config.toml
hidden_size = 64
num_attention_heads = 2
bias = "all"
tie_word_embeddings = true
init = "trunc"
init_std_up = 0.0625
beta1 = 0.93
max_grad_norm = 1.0
max_seq_len = 1024
train_tokens = 145900000
Each number is 500 + 40 x the weight over its row's rms, rounded and kept within 0 to 999. Layers, rows and columns count from 0. Numbers have three digits each. The size before them is the row's rms in percent of the matrix's.

# layer 5 MLP down (transposed), 256x64, rms 0.0686, rows 124-230, columns 0-63
076:593450510482481485529547518490516491578510501554456473478521426488536511458537496464541474544513486412518484498494419446455535563494529471514507509463552552457556457525418455568521535535509499
083:480515449479544490522521489491520538465560483547404465524516562404514463527589432492539526488501485498532535514503504525500522528482481502532511604525463434500571542448529419495550460500498501
077:542505495561545514459492479505483548416460404529437510513490522496473461521534462490399513478524537572474555527453520518522509532469530472493526525503499473590478470404532498472544480535573491
087:483485430495507492490498487528495488511518543408574487497511564510505528521431569485503483528547463516458496592524445563478490527523461485531477518467484498493562441499418494529477483513628455
120:498513430531460523416468559448483486515519461425558599541476455490475416457475499521581515454467473476433553453483533539477516485481491530554528493501518459456468524529473455527536475541505477
117:566467474525480533515552466528493537465550532408565488473473515551496427519478448508478520443471503554510474554542498599559454509492503505442484486523417457487547498560516534482521492542428495
081:469498476428443459501477495500518504391511508477539530483497499514464547534429585514482589470488518505579491478477428472563490476507466466472509539520539443548492475433522505448539533529424507
086:518490497511478523468449481451584481520533577516558513485550493523525517497553493492531429472516502426530407510519519590545513457560515579479443494497535556463566459509460454531508530463531516
064:502561346495488501436514574492555491520499538459516536472522506528440472482494456494482451520466539509443483522504511506501439490439443555522500532508498492582508467523527450454545469522502430
106:548551526510552588442462469481509475446490521537592539559541499441491498474492458525474458449473450511541504451507513416513499524503518533516450455488445538468504433484517470525518476565501404
095:482516433501524500420482497453597491483527533498529454499497579473438502531482519453509422554440504484545484508471532501445500490483483491546515470519518441436573536518548444571518494578546502
084:485570509523539523396483445521492559459485464514465573498547492435524448527564523565558499528559522468502514462532474469512502469467457571482472536534561507569504491474508532477429469440491525
074:493439439545532510493433512521462542494446506543496507512511512456485538577530370452444476523537441470515566459578530473482515469484426488494448536499536446483489498514550486527475526559513491
125:440463462463482543545564463440504570456517506494457527489443457482471514489513594537502526539603523550471468451530456469516434470497484533483522492472558514574471523533449464531496550486470545
073:505541424475550491529526408532508522496467477526502453530465598510505526483528485464523468460508548516522508573560486481489493411574468463411573517545469511571532489499533474523496482552522511
073:533502505494482453453574503438536494543464477429415513461503538503535512478517524518585469496496528500545447496498438486524449511481577504450438497472476531530550394509533556457463504456490558
146:454600530519512506531512523501479414536546420513577491513512493479471390494525480518507506519526531505510468433521405531510493494500536463507567535527510465535542569544457468529448508485552483
112:474526496540430525464518496448500551488546498536534432479552483494512500456463527454525541451535591536458543568488487453502560460525407498550500494456510559522532499489450555477529575432493511
115:515498443489459452522468436495554548467466459464556470486550473466476491449508554520484467561533525524575467545559468505514558491478494449427475503475530496521510426441503590515556532467573505
106:495511540505429496473499512474474447494523472513498512546456458582479556465496479523511458429503559459466473499570494480448448488508487499542521458557450569465431457537475526540506421481398541
143:455529555526478567483494500565500482580580486542498481403481520481515479467534477525493464498500476530585479472494506550463448446511505483496480527539454445388528530477562523460488524436531476
122:552525526566439570516478468500468519500475483433538517565488522490492491452453550517545452455541506512488515513407504501521485463502501510556456536437496507503520488382529426512472553433555525
120:477566497477516448552463455554525506451470457488504468569488534540478481528447540430487500539524483551487559560490541481523529510464502412482492492565478513565518404471536517483419542495518437
144:497444498458508542476518532494514504452479523540484499443517513535524495535518479547512478413459475470538456484517530464558626407548484512427471466470485539483523489421506491444523560568502535
100:504518540503422496475468481556523520518501491426492489504480483523493581503372538482448521430492464550517491467495463510486490564490499524419488492612523461541468453449534509457502474443515513
085:499561549464504491535511493520499449526513540533485534436448510448610455467571461522459529478513449470503519513615492527498508420485476496481466608481481437512538469551468500496507526492487498
104:477517559482529491525412503509575526496467504557491489492520449456514516559472534520481514468534505488480510400391494553479526496537486517477492441558493450553405522488521492587492546479468534
100:519521461491538504491480515463468511470441478550471498517464499576554521506542514443455523404501506411541503540476443445504525534450572553465509424518487531517474514545576462535454565497468458
132:540557453496454553545502472479508520602528540501450548549472509528483446497477515519490477465520508516489578385493497425434469499533510532552474509482521508479506445472555500464512494532394496
081:527454479473488507455504474467508612533519512503483485425456502500466471478507479419482566411530508448556577543489512455550487573530466485553477524566509536474458566484489495519445483464478473
098:491494478517457641469457525474585466494486518497494494498514515491492514444506519446528500491564459469475459488583461451503589484591499499526488505559494560476539490509471423481473481479556514
094:512434509498479486452582426509582497486519498550424464492487511499522494539469517549511402495466459500543591506474511491533510430515542556506506443446458550484582501499535518485470544488480550
097:487466584484472518533424561455467548507491493535486484517461491439522463492565455534501457541505433492527537491505508474554541448542533570414521475540488475562471519455497522507488446586497430
068:467505493491534573425545519480489524492452491449540514459510515508493488451407580477494559513531460460448508476495496508574481519426449466480460560490558478541535447485535428518520434554537483
118:463533530492537532478582510454560436506551546525459424497474536481540564494446410532509535537475481473533483474500452501513543514529453478437458433527524515427518480545483508419491450530508538
108:491524467510333465488554488455540463427510552542529465539482429504533459469493498559482468432519489528494488469492507467529546520542514488550505492512449566534490484518472519493569456551512502
106:517563447498450500435495451454462452510527478491511511527493614451454485569510522502476495531565496540428470486494532480519497531523460543530500457501534426412419501505477498467493455575469518
072:463597497458522570437456503541458585575456401512481493530526586499470445511530476520507471542510561465488422505533478449482525517492482482502549523486486511552511527443516517510491437489501484
070:536489416545476487566473485489479583482461535507442492497448511540461518467559517412501543525504515475454436428425567497473466578500485496562523511481479486467510488528560492465492487435518552
105:523432427526444481525530538489475516506439467409469532547462422553535475588468435525474451518483532590468517470566515524484490479541494531518533507519509502486523477528486448581465535505468510
092:495511382499509522482522476455459504558494478462516522477580414551521474472485456539555544541493531484398557512465563533522460537462539499506544486500506510499548470493490560509555476528467433
077:494570526500553532461551499465516527514499555484554574484578516521600431544488507564515488529486541524523491552499508434480459478534459472535448551461592516575524492537488447510493508494524473
080:503470542464488559489502470499514501533467500525538491507519604521544511530574427537553520555456538531523482514441519496499430544497482455500554538514589459403430523502460552466523515520466531
122:479466382434440512518466499499478465473525463454464539549499511568525485489444522557457496470450544488517555526481569485543548518482481536533517506548501462491581515571503512537455489507575445
093:511469498529472493501557426574486512481481474460542430481586576528454566496526501484462498506444492540430510523490519481475524560601526491425495554399494524525501542502512485472492490491472465
089:550493478497562450500504477502544476507480494497497510480609462483504479561500558425484491536520514510487496538439447588514547521498513519466479452498518532472485419509424603483550559511439471
129:533456560499516591549482513532508526484478560519505523591546465461510481548459492471510567514504511496500494478447579518596459375511463485478518468542493505472466536448483529537514511539461522
051:540481491543529515494467497473474522547504522505541512533545539430552563491507485528560556480460499532523629469419507446513522424497596501471497505495432499510432470506497433520475482489463469
096:545494487423521485558524511480471546551506501480478493495449524442553554538539508471482471520517494449515444515521591533457478562425570513512587522455513448547493468442514501488506548542415477
084:476521527457548532513535492458521504541545606513525553520476519464453532473410451519496502500462466491480511512524576467547543508495449402432495503538422510521491477555465566489481549466470539
073:469487463483543431453471554555457485502505495464490556466512518509643536570425467551529506506510492504544544537554487448549528476515516528461471533406497454464531466487504534481551501490515513
081:484513502455523428508498467507456469558525494465477511566546547469521492527492403512494485592475627520484458526422498512524463435446551486506477560454491514476503490500542533514468533514543448
099:505529446453493497497445458460466553516495529516491497463523514479500522583456443424457528526474446493469470567444504516525517410522483528514590439502527523493486589518478435518517455583487489
078:459479555531515583479559434545469564481532496598454464543465545538484454491512432525455509475508548502488538514476516479494450511521504476416509534480523478531500531437579550448541451511537485
081:470539567465402557480476523460501544528522457522523512486528443476551482414499476543497453501562544492476566421514435475493459516534501451410463550486503488517466478470558477539471475468517540
088:523457539545476491567564502505461501430514478540485463556511445441527522445536480449446534414447532549544515532552468532525536468519481421482523497580508489509417501511458516510518434510471479
138:514521433474495542539503511524462498506592554549507455501485459537472490518581449450485541460543456471439552467562511476513502514524489517532514486537502496502406582575497437461533463530439466
075:519471400514504424476551488370496481546516484454494566529483529472512496517542523543542494485480517450514514457452526474546470501470517547465449559486462475496477451461557577500451522552538512
139:531538525538496545429416530519457453511461560462547577510508531504489617480445545483479494499487486536538519551450472456463500567467477518497456475465469498568441437549498507487501454538505500
106:507568449528486507478487459477533541446575501462524513528495554443520558430556445536540457534508475471443491533532588563485442458532412479535481538506533487436501477517448451486500488524481534
087:544423504507476502489485507529533481545491523524535504458469464401578511490456537461503483566477507483529498466533557535528575480544487473444448444499495570426467536519538606489460523527481535
075:510445537478526414506505530519491542501575502525417472562484448458531556484450425564453473480534493486461497473541446538517474492481530500497420515538492437499508445470547518501539467598494523
098:452488506469595452519453395459469413487477500536494456540492574477480521436471493486529480564490509431484485485553499517528552472471483477445490493538446518448457534530447524573464524504498536
095:476481577492537499534496522437494544524467469548517573470416450478540485404519463592458482453506517489482547509402502506428480546496482461510533539514491552488492503419486522493490560503484510
112:473472530486502500528440495514480535462547528554540446501480484479475486432579474495526525447557454502481483534418538500450500487447528528519479461425542558452571526492493436538532593538558513
095:528526493539465433557600487482503479477567535420536558494528430503469475521483472497516518483443488530482517481487472529490458439450486488513522574474507538563516533464466371450471504474497517
054:579496444448465552487495505484491510445509482478504543475532521513459517530561505501593490492618502493515518532488426501475437459534535544450477484500504434499548477455459433525480458467534418
098:479523518478539540526515504431465475503502531589484480542480556417537520590527450438558467486426436480455493554520511544536481518488479476544524491497429441448519522507492440520518519575520525
113:493493473497468470479502488461557533491461576533526503545528554512429502519507485508506515464482496500456462536607516398525568423418476513492496461438484529480598500511482452548542489533484508
094:542505518536504570461428447444467469531564531509541408556527525446526496457505539438561442526533559554509530437518531462511457486492495505486446511489489434571477521564514484475520494474546515
075:552502516459534454522544475546475538502465433487470472506556534528513479502522494497517529534516531473530490579443539498490559525465446505458466607456529527529485498420477554422534605501542484
086:436459537504525480476492505451548473426485558451542519487541505563500541490507554523476511476490564507455462543526495556492523540488545481441479492480452559549455463419549477565594484500568524
162:514508499438445507527421498514507473465493500511487434536554416461556512508497578472457571529471477496519472408492529539457565513550516482433453465461468466521454572490514506537526516529569508
094:544491512510487523560502465476531553561527534474551543547479482529460477452548490500452531535487410541479485454589474533476476519579458573527466597494508464442471507523515508517434465547503535
067:486561493462489430506496526512522423592482550502488478430493536517474488578541460563462506497453485477468484510417521493555483521479533477467475523517454449493426560481572571463472506500558478
110:517508493484521519561523540475473493501573505476486535422511439422462504516473540538522536471451500529565459523423527628499506504432490520562502555520510503494501529502450466527532403498463504
079:492508541477522554462434521550516505477511550443537494501567460534548478497512610481467521467506495528437541553472430521563508484503442491482467517543470577556497436452530555526480445473536461
168:487519553506554492483462453473441527495538465512530489401460551438542527506511546485541499496452470517449560526414460529520481509452453471487500538451532460501503506493560435463526491531536384
092:478491506465548530445579506467535453534462480550493488526475417481465480407533559431497545480460552434445453495535450539470513498485460456512498515449549548505552463457495493563541461494549510
110:549509530498476521463526495429518489523556595463534533501431450535487508507478549458529480561424484510446460441499504480434566421449499511456507529504476490544578554551532507523500507566482505
126:500508406426478451505473479470502476533512559482546507465488522531523557560553477561431540525488605524467484571489487523529476537531461549495545480482489460505512494539486592494457422531497477
114:576535549538434432503462485510512519560483427506481463459524476528524432445514499494509476475511505517540476615439539508447508425487529518508503521468501493512525546548478547579521524429456463
085:505504514555516509491476446563564485477535521416458462530576475505470440564468500489460518438468490428532494516483516497512535462486587596507501487540530542458477401484524557490536511496468481
080:516516485534484507500469472542490469547477471495507497489481525516489468515554454471465589447488467429560556564465558404521459532544462528476483545515504439440501488455596451527512505535428459
106:494569490498468473485460544522526471587538503459537557456488430561571443424457525516506491502511490515466475447549496513418521510537451442573458524454490468492578485526494502571500490462509507
111:499504577516479476516461516480442556502511451436504373501538526524466404462523490501481473461575480515542501567477445480542512554546538448498529480509488573461509514514506539575490467497532487
084:508541473517533484440500477512544531488458491454562531509523561473418506505445507529562457523547540493497445537462410538468541528502475483472502525528527552575527405507456539500510524472598531
114:571537608501453505504439512506501507449497505509453483508502488529539583431513623501504462464468582460504454480538529465455475543573488477507478534535464499510460525522550507544498461527465506
089:528464583490561479440519489462434462464528513523523441465516509419504509514521448514457446508462516522502514527503537531503508567582485506533450438520480509415433500565470576473533513550467470
080:490582571543498449528490497472460542509495526405572486506484452501563485477484466503490539453559460511483513502394443555525393489519552518555471511526528520478461503521515560505480474505504469
113:490527605477496524461460494512459538506563471519508501551471484447512509498518492433422468492478477569545509538450494494519539470524508499504523434519470587453537533502487490528464487537407387
097:511505458419506472516404488550538531448474461518493522508535517461537518446460529516460530518514557549551452435485510453426503547495533486489483512493474440513443424464562596446526494471495512
071:489535523469571458527539474535484442452499461484444491518500521545515519507572420619441554460472558458510526521464446549528477511502520518518489575545437478518465521458543550503490557482495511
064:505498450551494389497483422579484556485509511484468543467540547528470476544502526552488421457486478462495522476469514559522420459488550529516471517474439532561474467499482570533490543441476491
096:510495496429447484437465530510552441558530484532503502543544516517536518467463567504477518572500456526571523473488570461475557560471497484509481455432507442450490405493455508512419527486473471
083:515505517509548487463520418435489514563414462465494483522468497491509492491453575536507471510560441519484468538468511545520545534529524523517460511438518470493593616552464467536461454484491540
153:471470588484522534479495551472479382582522530519429535469497565488470498477490561500497447494466515490481478437509499491473469460540455566527470537540546590522498518468514535544522566491501544
123:488492550475497507558501603519499563476485470512427554538464545482526506533497507560512549491515540477572542417401506514505452528471478577541470509538462479503465524502525574431492535520496516
086:569483549521520577460529509475496545499465461446448506500463496457507468465539623502531401461492504490455523525486538498497494540528513550440493524538467516590532513507517485504451489453576448
091:476483556528470505466476514528505498466531479418525513556473508475503502555555502477568396538535427532534534543463519517471541459480458502430446508513507505528589533481494495546424528480413526
108:489488489496479593559502425491433500509471482496517560485556493458520512519522600548463541485505488544493509491531481500399474485480511497556445515505567485579553531414540509557504456475521485
091:439571496491524551497475452539488558490496509590484529521531464459439465476411606519488474443487524525475460497517454483481450430478498491493557499496479552514467493492473474587491471574468472
080:567468464500509483543481507509483534521528530493465536488494481583534481506467459520489515472512458566515541446495549524437511516560547510570480522443515509513442439470521427471623462575466542
120:509527526449503502525460542480538438491556548453455506533447421437518487491593487471475563485494465482432542521472465542509470502523451595588510513492490460423491497514516459510462461542540480
106:439458460531467417548526481483462551455558464481487516485466455496470418450557476546578479501499550462491534539482499433457492530498540461511524583445547525502525523501493460584457485462522476
110:516455581460492533404440512527476527580487614545519478474437535503412456516473434541456466494488485511504439432519564521517496473509485546477518554512501507469494504464478540495519489501463520
099:511496620497462483536475493534539507564537435530492429438515513517573500463555506470569501445502496530476413447463516514483496491510538462506476499485479500441487475561485514499612485498452470
# layer 5 MLP up, 256x64, rms 0.27, rows 125-231, columns 0-63
087:432548576513445517409579549491470508500479511485472440496458550460473507404472511500495559465507488504493494376512490582511469490514521527496541570541509476463507482507484450514450500485518496
085:531443594441469515468459458524482546558508516511523487431503495483529507451544496421406427508533472503516413524481429521516491556556509517545543500487534497494477442489492510469482504501591504
085:478523454553493461514604447550571536486502448461486444510450534523456548497479530537512489485571551460476463527473467491494506549481615594512475515468506510465520468529515513554537509523545469
099:495410507522472480530486506538544484465531510508536538471500515460552563489507583539446517499547470484526502436535395514604570492491479548492499572509497551500455491535465510519429563486513518
110:433523499542443525504484461480514516509520534601432465470466529491485618523497495489567521529519496457568502440516467511382478445539523497605494501479500534540512536501494506502497496484523497
087:487465612463518528486587472422510487474440565506515511539521543503497503493539551539506548510509444505496540470423435525482498560526584453444512488507512505436480489502527543456578502526499495
099:513545447462474521496489507522460533425517445460480533494513381534458437555494382491549555533528520482492510544510452544445522520479480474536508394485472536488521553495516513512520503497478464
070:423515373585499449509485477442559489490497502561540516481473466469432496462519520473547559498425513511466533466472503536473477435463542470541510526495557491496568512482528542546516489468479456
101:483534534485543493532445583488560515389506545435460502475460427591490597415472524530498515488521485455551501472556541508553554469506518518484449489481484501496485504474528535509524528466506494
089:544435557469519478494536487529474445490490468474513492510590513532512518497574448531489504444516482488577482480501514470527549560521469510405415506448477519471417509466469495442594535480509515
101:464559500486434469564540526528549509505496420456488473492504496490425446481476489467427602558560443501511506522469490522478512465511514465476508515416539498507471560496531598546493514453528532
082:451510452490455526524450581443501507501539549503566510477482475592469546453497540600469576452465506507453541529523536551529488485463443516532453539503505475493437525482507491436537523529559491
111:511597496508508574434523482509491426461471454506479519472552508484500428487493507426490449488456522439505467589421452560506519526489472518470542467477547515497549498487490594545553504493498473
081:463497449507586492499456540530501460457513469461477587544513489567495456521537470452572555505509485473448464484496532476537550584460477483486396489450449527542470520484561502553533536476487486
088:502410492487554567512506476570480521482461538519528546575525558446536507555480501496481482533549490441498474489425497547465497460500484488598472426520504492461450516547413490518506487551554512
116:492445564466469474564500547468570461514461449467452538514419577476499509477503574541488513415512410516505534456468494529537525496461496518506455482533538471482431499473491482447425556509504496
099:574577556441511521496546556400494457541395559517508548491533449512520544478498545472493457542540499512501458505483524445464484477486485509544526458444491472506576507482510477538497564451518534
109:560430561442538548466491418519541551560454546527439445496558504474490513563460498468493544490479448448534554515477548533450428499514475460472467508453463536442452545522487497515535497529477499
107:517622484546458472528517529559509506490471492528563585505490485505503500465516537472530471454449524557498496493604445490513484510516390461503548557528453471460474470497533483457460487506444519
118:531462481528561468501574504469427507470481505530515469529519493492473553474536554453474422432551498543475409491403463560498470489462500510470487432518492462475534585525520481531499511507546562
090:522554482356480555531508486497558507557475473486445574546496496530505514490448489532528467404499523560510456536497537513435513469418482455448545522446501492483525498473492484462484549508520513
113:466488497496562500487564454562578529375444509493483528535521539480473537571503538544482449475512502516476450517454495536500490567424527520476446466484500514454532456580488491489534512544479443
139:531516521524503518452526534581556533539487516475543531466577493537517533522381522500450517498456465510430456509566552550503487439526437510484496456511508454491416490509467488560527473480569517
098:452529608470525540451484540463515493536486534471461511417535476518515502441518496495506542549521542491540541547552573483502450552514512497492487523466495451611485500445534567523484501412520493
097:544579513539554611481496503548514460462489520466433478452446557492503476494534488509509475557510518538534464493534450500496532472485504499481584490450499511457487500536399487467565504444474416
100:566546504530488414537452427545474552491446396531513479495524490490491459514504532445484511512470517503499524535534435533455561555508488458519580489453538584502506515524471525591512535480506488
098:532470440509439478463421501494542517496560524514523526477477480498533450456551445582560412534456464487545460538513454546494455517500458463503524517509473465477459523480486484490504545504636493
120:491529476534499497477487561485514476499549453459443580548496466548525478505537470498539508462536513460636491475495536543458499522462611472492489468456563533481474509443491582485477480479448478
086:469522493444514566529586477515548493526451441487470507482501457506552499514356530520462453528530477476574459491530498453465502514446448512523524464480486515481515502459477466533434466493568567
096:524524512482527498522648486563576479497456516491475483498537486511546507505482446433461513520466546460467425519468514536498439537526502460460511513438453487496566459506569515550550451520538509
099:505467488463481489437518517509544516484531432537513426531508606465498503496504563450537454539509490462558495552551514506419554533511478422455472542476598563518533505515462498532538523511541511
097:582470538418472498510498483540503496467565551462462427485468496498553474387486473507492484487548492469571449534557508539539523434492471515528487558466510522541450510528485477540490571531450544
084:555520411496495557485501459460504524465530466555516511480506485515512526464531484420482521459407481447538520469530498498494485508431554520498637512545557464486530430504488525500536460479496435
119:479430516493469604429504578545560465530453515475558513453585504517525521509401455541516578519537473483488532496488517519456554527512485463501436457500479500479488489416509500503507465510505531
113:503438596413532550532442452563539560481432597487502484441513482500531578516506529486508504513515469507517480502490506545494520462473532583438511484454500501555490462514476501477432502541535535
105:526496524513542536533570464515521612452456523496506482489548490436479465522526511466533555416472452414479446455513476485523452521501518466459490567485516529556579468466504510566502481437516491
084:459483564506424498510543525536520426464485538592502475547462495484531545495481513466422456505512491491585464498498558497543467459450455492418496495505537523420554542455524467555526511551496473
081:468495522521464476534561512415491541476450523518510524385486551541462535471532496431480511549478507522533495493464566438502450538498467464481567532536537540594510513422520492519479504467559524
102:505469506454560467494512483555554528459469557473500499526565538473396491559483516473473547489550519411533459523447489497461521480487623526464490488418534549481529501499484544498537469489540480
099:540486567485494498466458508494554534530517483460495462484477503542519483479396524496469381447503469505503541468583529509541495525567465463410490441544454482457492583516477463507510485473473462
083:418499510493515498482500478510556464457559547507473526498504486549561513466482442528469535477541469486548466408515559528463508518541643513479433493501509531479482502529570543514512507516434442
100:489481511518477569483519510494526461472438521480544483460513503450528460470531568470542554453462529587485489495503529509489518514516446511516495642536464523368465507447475478514470526527466492
112:475453528499433558568498542503537441497478461517482482557449546452502555519513517478544498498552457459524534506520491482472552548495526460441547441405446563454532505433486553550535552528488511
101:522486517499455481524502538547478506499496402469550658464436483496451459460492547457464560488520534525498473459482517544461521448538431485466479553496494533480524456422494487509509536516479519
091:493513536507434488489555484559492504543486491506490475490566493497536479564516505402497480512543559454509564459501560608501469504446489504568477523456502538522458546476470469470558464546405520
117:569489449508482491575484540549514542492496520522519562497492521489477495549532496476495429569552501495544474474554478474460482499496488459562507480479441545539459518352531464422503465520468542
056:459436551465540489552509538511536480500468553502507479464520496596458523494439459484480509467488432492533538485535522577391538490549447477567501493533405499506539510519513481486522466465528433
100:493483518504524537458460533525568568498539516477515567513509471417486442395472536432509476497483521621535475456542471522490568522480494462445557562488530467477454499485526467523488460492500504
098:513472482540468519506543501453475483530549487478492444521485559500497532548480384555534476495510349499483564513519529539494534498478496443481512512536429481483505562528408493483560494484501499
089:495471490436447475434531600515509502505571446424542541541525474460458479511505553449488487461553446574471504452453549450476556541461523539498528532476540470490564523484489524455541538520508519
083:504527490510524473506458508557554536462503460474521569476540423605518425540460536531471487438500490459466500436513504490534487523459462526574383515534482514457485455492495562464547525513486501
096:516512508572535481505628484550519499502419536501522486518492594442491494477457510521560465508520544426493536451500506534496513482514562540504449513421521533496490447484469469466416552495520523
084:544530544479413493479533469454499522514532519552580463494434504539519500421463535534486499490476468527513459510538444551454481446512570511507519514487578509435504500519563542410445546544518534
081:518503473538515454444521453492588427471478486511430501486464461518475537425429535437534525468500453529501501517552460557515478481415531528524568535540449457479537496465466484494462477543450439
094:514451458480406476513441568489484517532565503506514551522502456473511476440516530495487451471439547540498544536525548501493556518512392482534434566432510471509498493446579487488487523562498518
122:557458528515473523487459446539550462459504485498520500517523523486487466511509501473503553444536408536503493460544457535478597503502495505498428537460518512343521491558451476486540523546478491
081:466498494544472508469414531514461502492446446547480511452466561540474522490449557483523523504582593448505476486550520559511560476525457434550492465514446478541462489506457481577552550529511504
122:464529544571505465491569501477498441520418486473461625496472578493498560451507529501485474498535430533568488514453456558514488494537496518472415478440507490537527483522523451517537488526531509
101:506484508536488461544479502533567540473436492456476493463553496478469497570557481517562521482557415514530511512550465475453580477520573462552447539444475456510445463450495505522476577452529479
088:509504453521430421477503519510434508469441439467517447511518550531502545494527588424492536519439500489474521514537479543489459474557464440538510563522572560458447560461524495503470488508528450
095:528458600547483466489504600535482522470513467536482543537500428532533458504491423520476517469545430490466511443494486534521526475497561536512458451494558446518554496524563494530543478580546507
106:482488572455521614485496504494496505554475534514508463518482560458536472525504497504612550497494447550576531440580501559503529538458452482523467515566478527487504502512474499459545564546493501
086:527512466504476544469529577549504509453521513409500529460509527582494461493518526448426481475556448465475522507474480526598449530501471534472482502587538511614526496535531536521500509514522465
116:450504547532505452517522456514571475412471544557407512460598572461517540523480487500471468512489476476518519480544511430495510510418563483522453498469483464535519482427575503481497473493488485
090:492508554496563509370518483519515508473560508537556555466443564466545469507535537477495477414443489486474449520536519528516464581527472532480488427527514535485485472523513495534483493459463419
096:533470516484460443462500488474496570490513456491448544449503496489494426509475510497472506504474511583492539518519606501515496572514478526559451528451571474482630531490514549473539491468556467
099:522550567546406506483558518407453514478459428557469488469484500491499477529478516436548485503459482542502489527459495522430426559525502454455544520468504535577562506529474440497478532473512498
102:512453466464378523519497505549536558491526468554473455489527474479517533573469504457488435546528532511651494441487465533476540530502477452473517496449515518506540456484547497469494510507470520
094:552472521506442482500464446445473511481536577469480479506421501527508470497525579460520520416550581556549442448484500533432455490537511480515469532479515470488492566582515544529530487508557508
085:497582484532431583458481529477478575517522507459516504549474518535485538490500502443397444473473453523565477483509524498514474586493473598473545437456475501509529502529505508523449442486486479
095:520523551490509520529514534495527530521553463468495507473478445554449460558522518516543415514552509498460501550414508487565609577410466490550474447521571467488537522495477501538530495513485507
136:488476479522514508482460499525585465515456455489455516466557463463515504514492506485494562411517510510490532512464445483464589570491537489520520487490546579483473536484504658532530539494509473
109:504521440478482464566512490473525474506519517477587477463543498454439585474516492541478448462506462460466482488484459493494510529486546487578437464423535452501544512437572509477426572540466515
085:498526488551509514507436403421514467526486504497438478419542469476534411503515508548527529497540459491496527532484535535503454523486520461556437472575507511534496538445489553581499507441562485
110:527400572472507532487560506461452580528463543530438520523506480462425503563431514552487479568541432540509477484445530493460532539489512498472454503499478493536552482449480528488549447473536477
083:529453520485563499556539497508560546510515576461480477457466449474515572525515467488472446503542577405438521538490532486540540596532527487461505479515500514429485477500529539525555526519552456
130:463466535508419498517528539463517474486488470505516550503478442534401482459504585497496485512491456632507498502484536535468555449453488461480507548534571561516491592511498498517515498451505535
099:530529502477555442484591477481526514517441510629457503495476493513446482463509555433457457504473583435518493489534534521503506480465511441537584510497485547465541434466485481507472532522534516
104:473538540544510476482533465430517541542526542500505479504527466416467512488527556463483376530523467462541478421531464581510513544471526515446456489438476486435560446451476513530517487489512521
103:541484524518452510448504493506538529535471518477475474543571505465474503508508506534505503531560507479519453443514516482454502576531518576466477464409564573422495480523421621541524499506508506
110:506469519538521491487521537464586502448462484494465537516506618459525595492518535523397414501485474498534509487483532531503543505497546524522455562463492527489484501525497535392468464519463498
092:492565535512508529556513520520583454504556557434423561503540478561497443555484496491523499495525489472517517459577526517546531470526516559537454436531539518418468490469510514474525522484431438
097:510498500493465480492463487430579525526522460461504523471480485573467472444535551457575558459443557532530505524543625508496517545498499550501468598484490547442522529511539510502514486503554488
102:553575565475475467492496559472502466545446500577553539520503510495481514453459533514496484468447477535442466499506501552489533462410438479521574513508545484441495499588449489483461571467486537
100:499587531581529493468479492525610490551415525515526576500445519491488562552413529481521457515477506524476515402480512488443519478476471516512522511486514501447461506479481479433489482462508546
089:497516428560490443533505569435539505530523558554506469462491454500511511467504471442490555441535503486488567493469499562530479475505464444552516583523468445530497603550525521526477493506543566
130:540599491568436503490513545533597500454508434446503521477543474486512461448549517556551487466465475513453516465539451476499582549468492458560530543527482493472490501477515564505478431523472501
102:477454425521510591502518545502538536560555496486431489558492503533516485509413498565529564432498504456570472441498484467515518456505558532487476496493460460506514536432561560562527510476503486
091:525453464461508529440471488445463476444505547525494567508511420443536434450537499455593504413447509511567520528530458493516509553460425542495526490517511502542404504500480509476472508510514511
107:491521471550556519500485450506548504496514487491461487465495519553495532484458492551479519452517513473510475505482495498541524485502536496469528492538526492546536581459483703550530492413495511
104:523471538412582572461565484485515551511430539525498464498475487436494510554517506505452534531515505454511549494418508541531505617498415510474504482442509495484515518530471460479518558531522497
091:476448618470530575442507500558491538482471473510479516542489489473548457548520481532485558556511550521478552516503469501480460541486469466584548565504465481450491508436492564486508592492499475
081:478564486561423500502567521532482473519513562509558494470515464544538498510513522546542524487499489490491507452524482520567527443483526512482485476498424488554509552558565493516447390395457486
103:460457529454536550501467476522503606470492532501438473499524487591445491477498532463547538484441437463489540494564579558507507469556498510444442583547505511499491544491500516482520457526532452
093:506477434489498562491534473547447539485544482550503476522548524504474464403529454443536542469477506428533511488522439532539516605493505563552548453518488486531450549478510556467513474497575482
158:475481461466545543518476521507452453572526561442469579500492505569473492469399505549455444494506490475451585445541487497477504547491486570471506465511517580496467511411520539507525507514498514
121:523462480527528483553512512570478559498426490596507547464490486478464610494502457496532484467447482526589548527464498489470519496564442541459541483491393453537505466529498501505480497516507461
085:492453509459565502533497440504564538463492470507496573517498500535521566620486514542535497535441554467505468521543500469471504530441495436479516458520528522469510426458409448524534515522472444
099:467528468480496524547525506583493483470515457504465510522453514487514454516474579498462469533605524542524487475594507573439518493510515552546445552489517527522518506420540451491558434448466497
098:574477546417499520550469517516464501547504514566457518498476479492546502551479547576572474419537503484453473537573535473470514490483449471532482497469457462508525506495536446501517584402508518
087:508529475477425492527508500496599511539500492593472493515479524456457536486452526454463405518487480442552491526474516533468432450520442487463589497525525485468498421539461557536550478493522511
090:555472452512519474532535505454480507537482526490495500437476459562520438514521455477478463483504477519515513470502576503501538476514587561449496466403587516483611507520532479557518415506517497
107:509528440538501438503479488492619566415551507531563486418442510536472531537456559448523525518435482488509473479444494496516452485478517479505520477490515501552539522516585494559442478517496498
099:511564446536517468503419450451602413495440486475440472466550542529496546546511508507536474530552484542515484457538430509461540541446559567495460526514457451482498486516469494461499477520474516
103:591519488521537488484529432443466448496484495511423505532497600467477490549517508496488503471527458425493471533493421516451554583504499418539493488499474520498470519559454497569453465541519517
100:464532498494489512485506491504500512481436481494504441399468515578490495523524538515502581533518457514506491453432545517556440597486476440518464561563511572506445514470550557479545507494502441
099:534532551486565433496575462528521496554418518546584540483516494508442483476505537458518470483519536475453512538382552574459492483511477503531460500466503484523476495488482470500489577483448557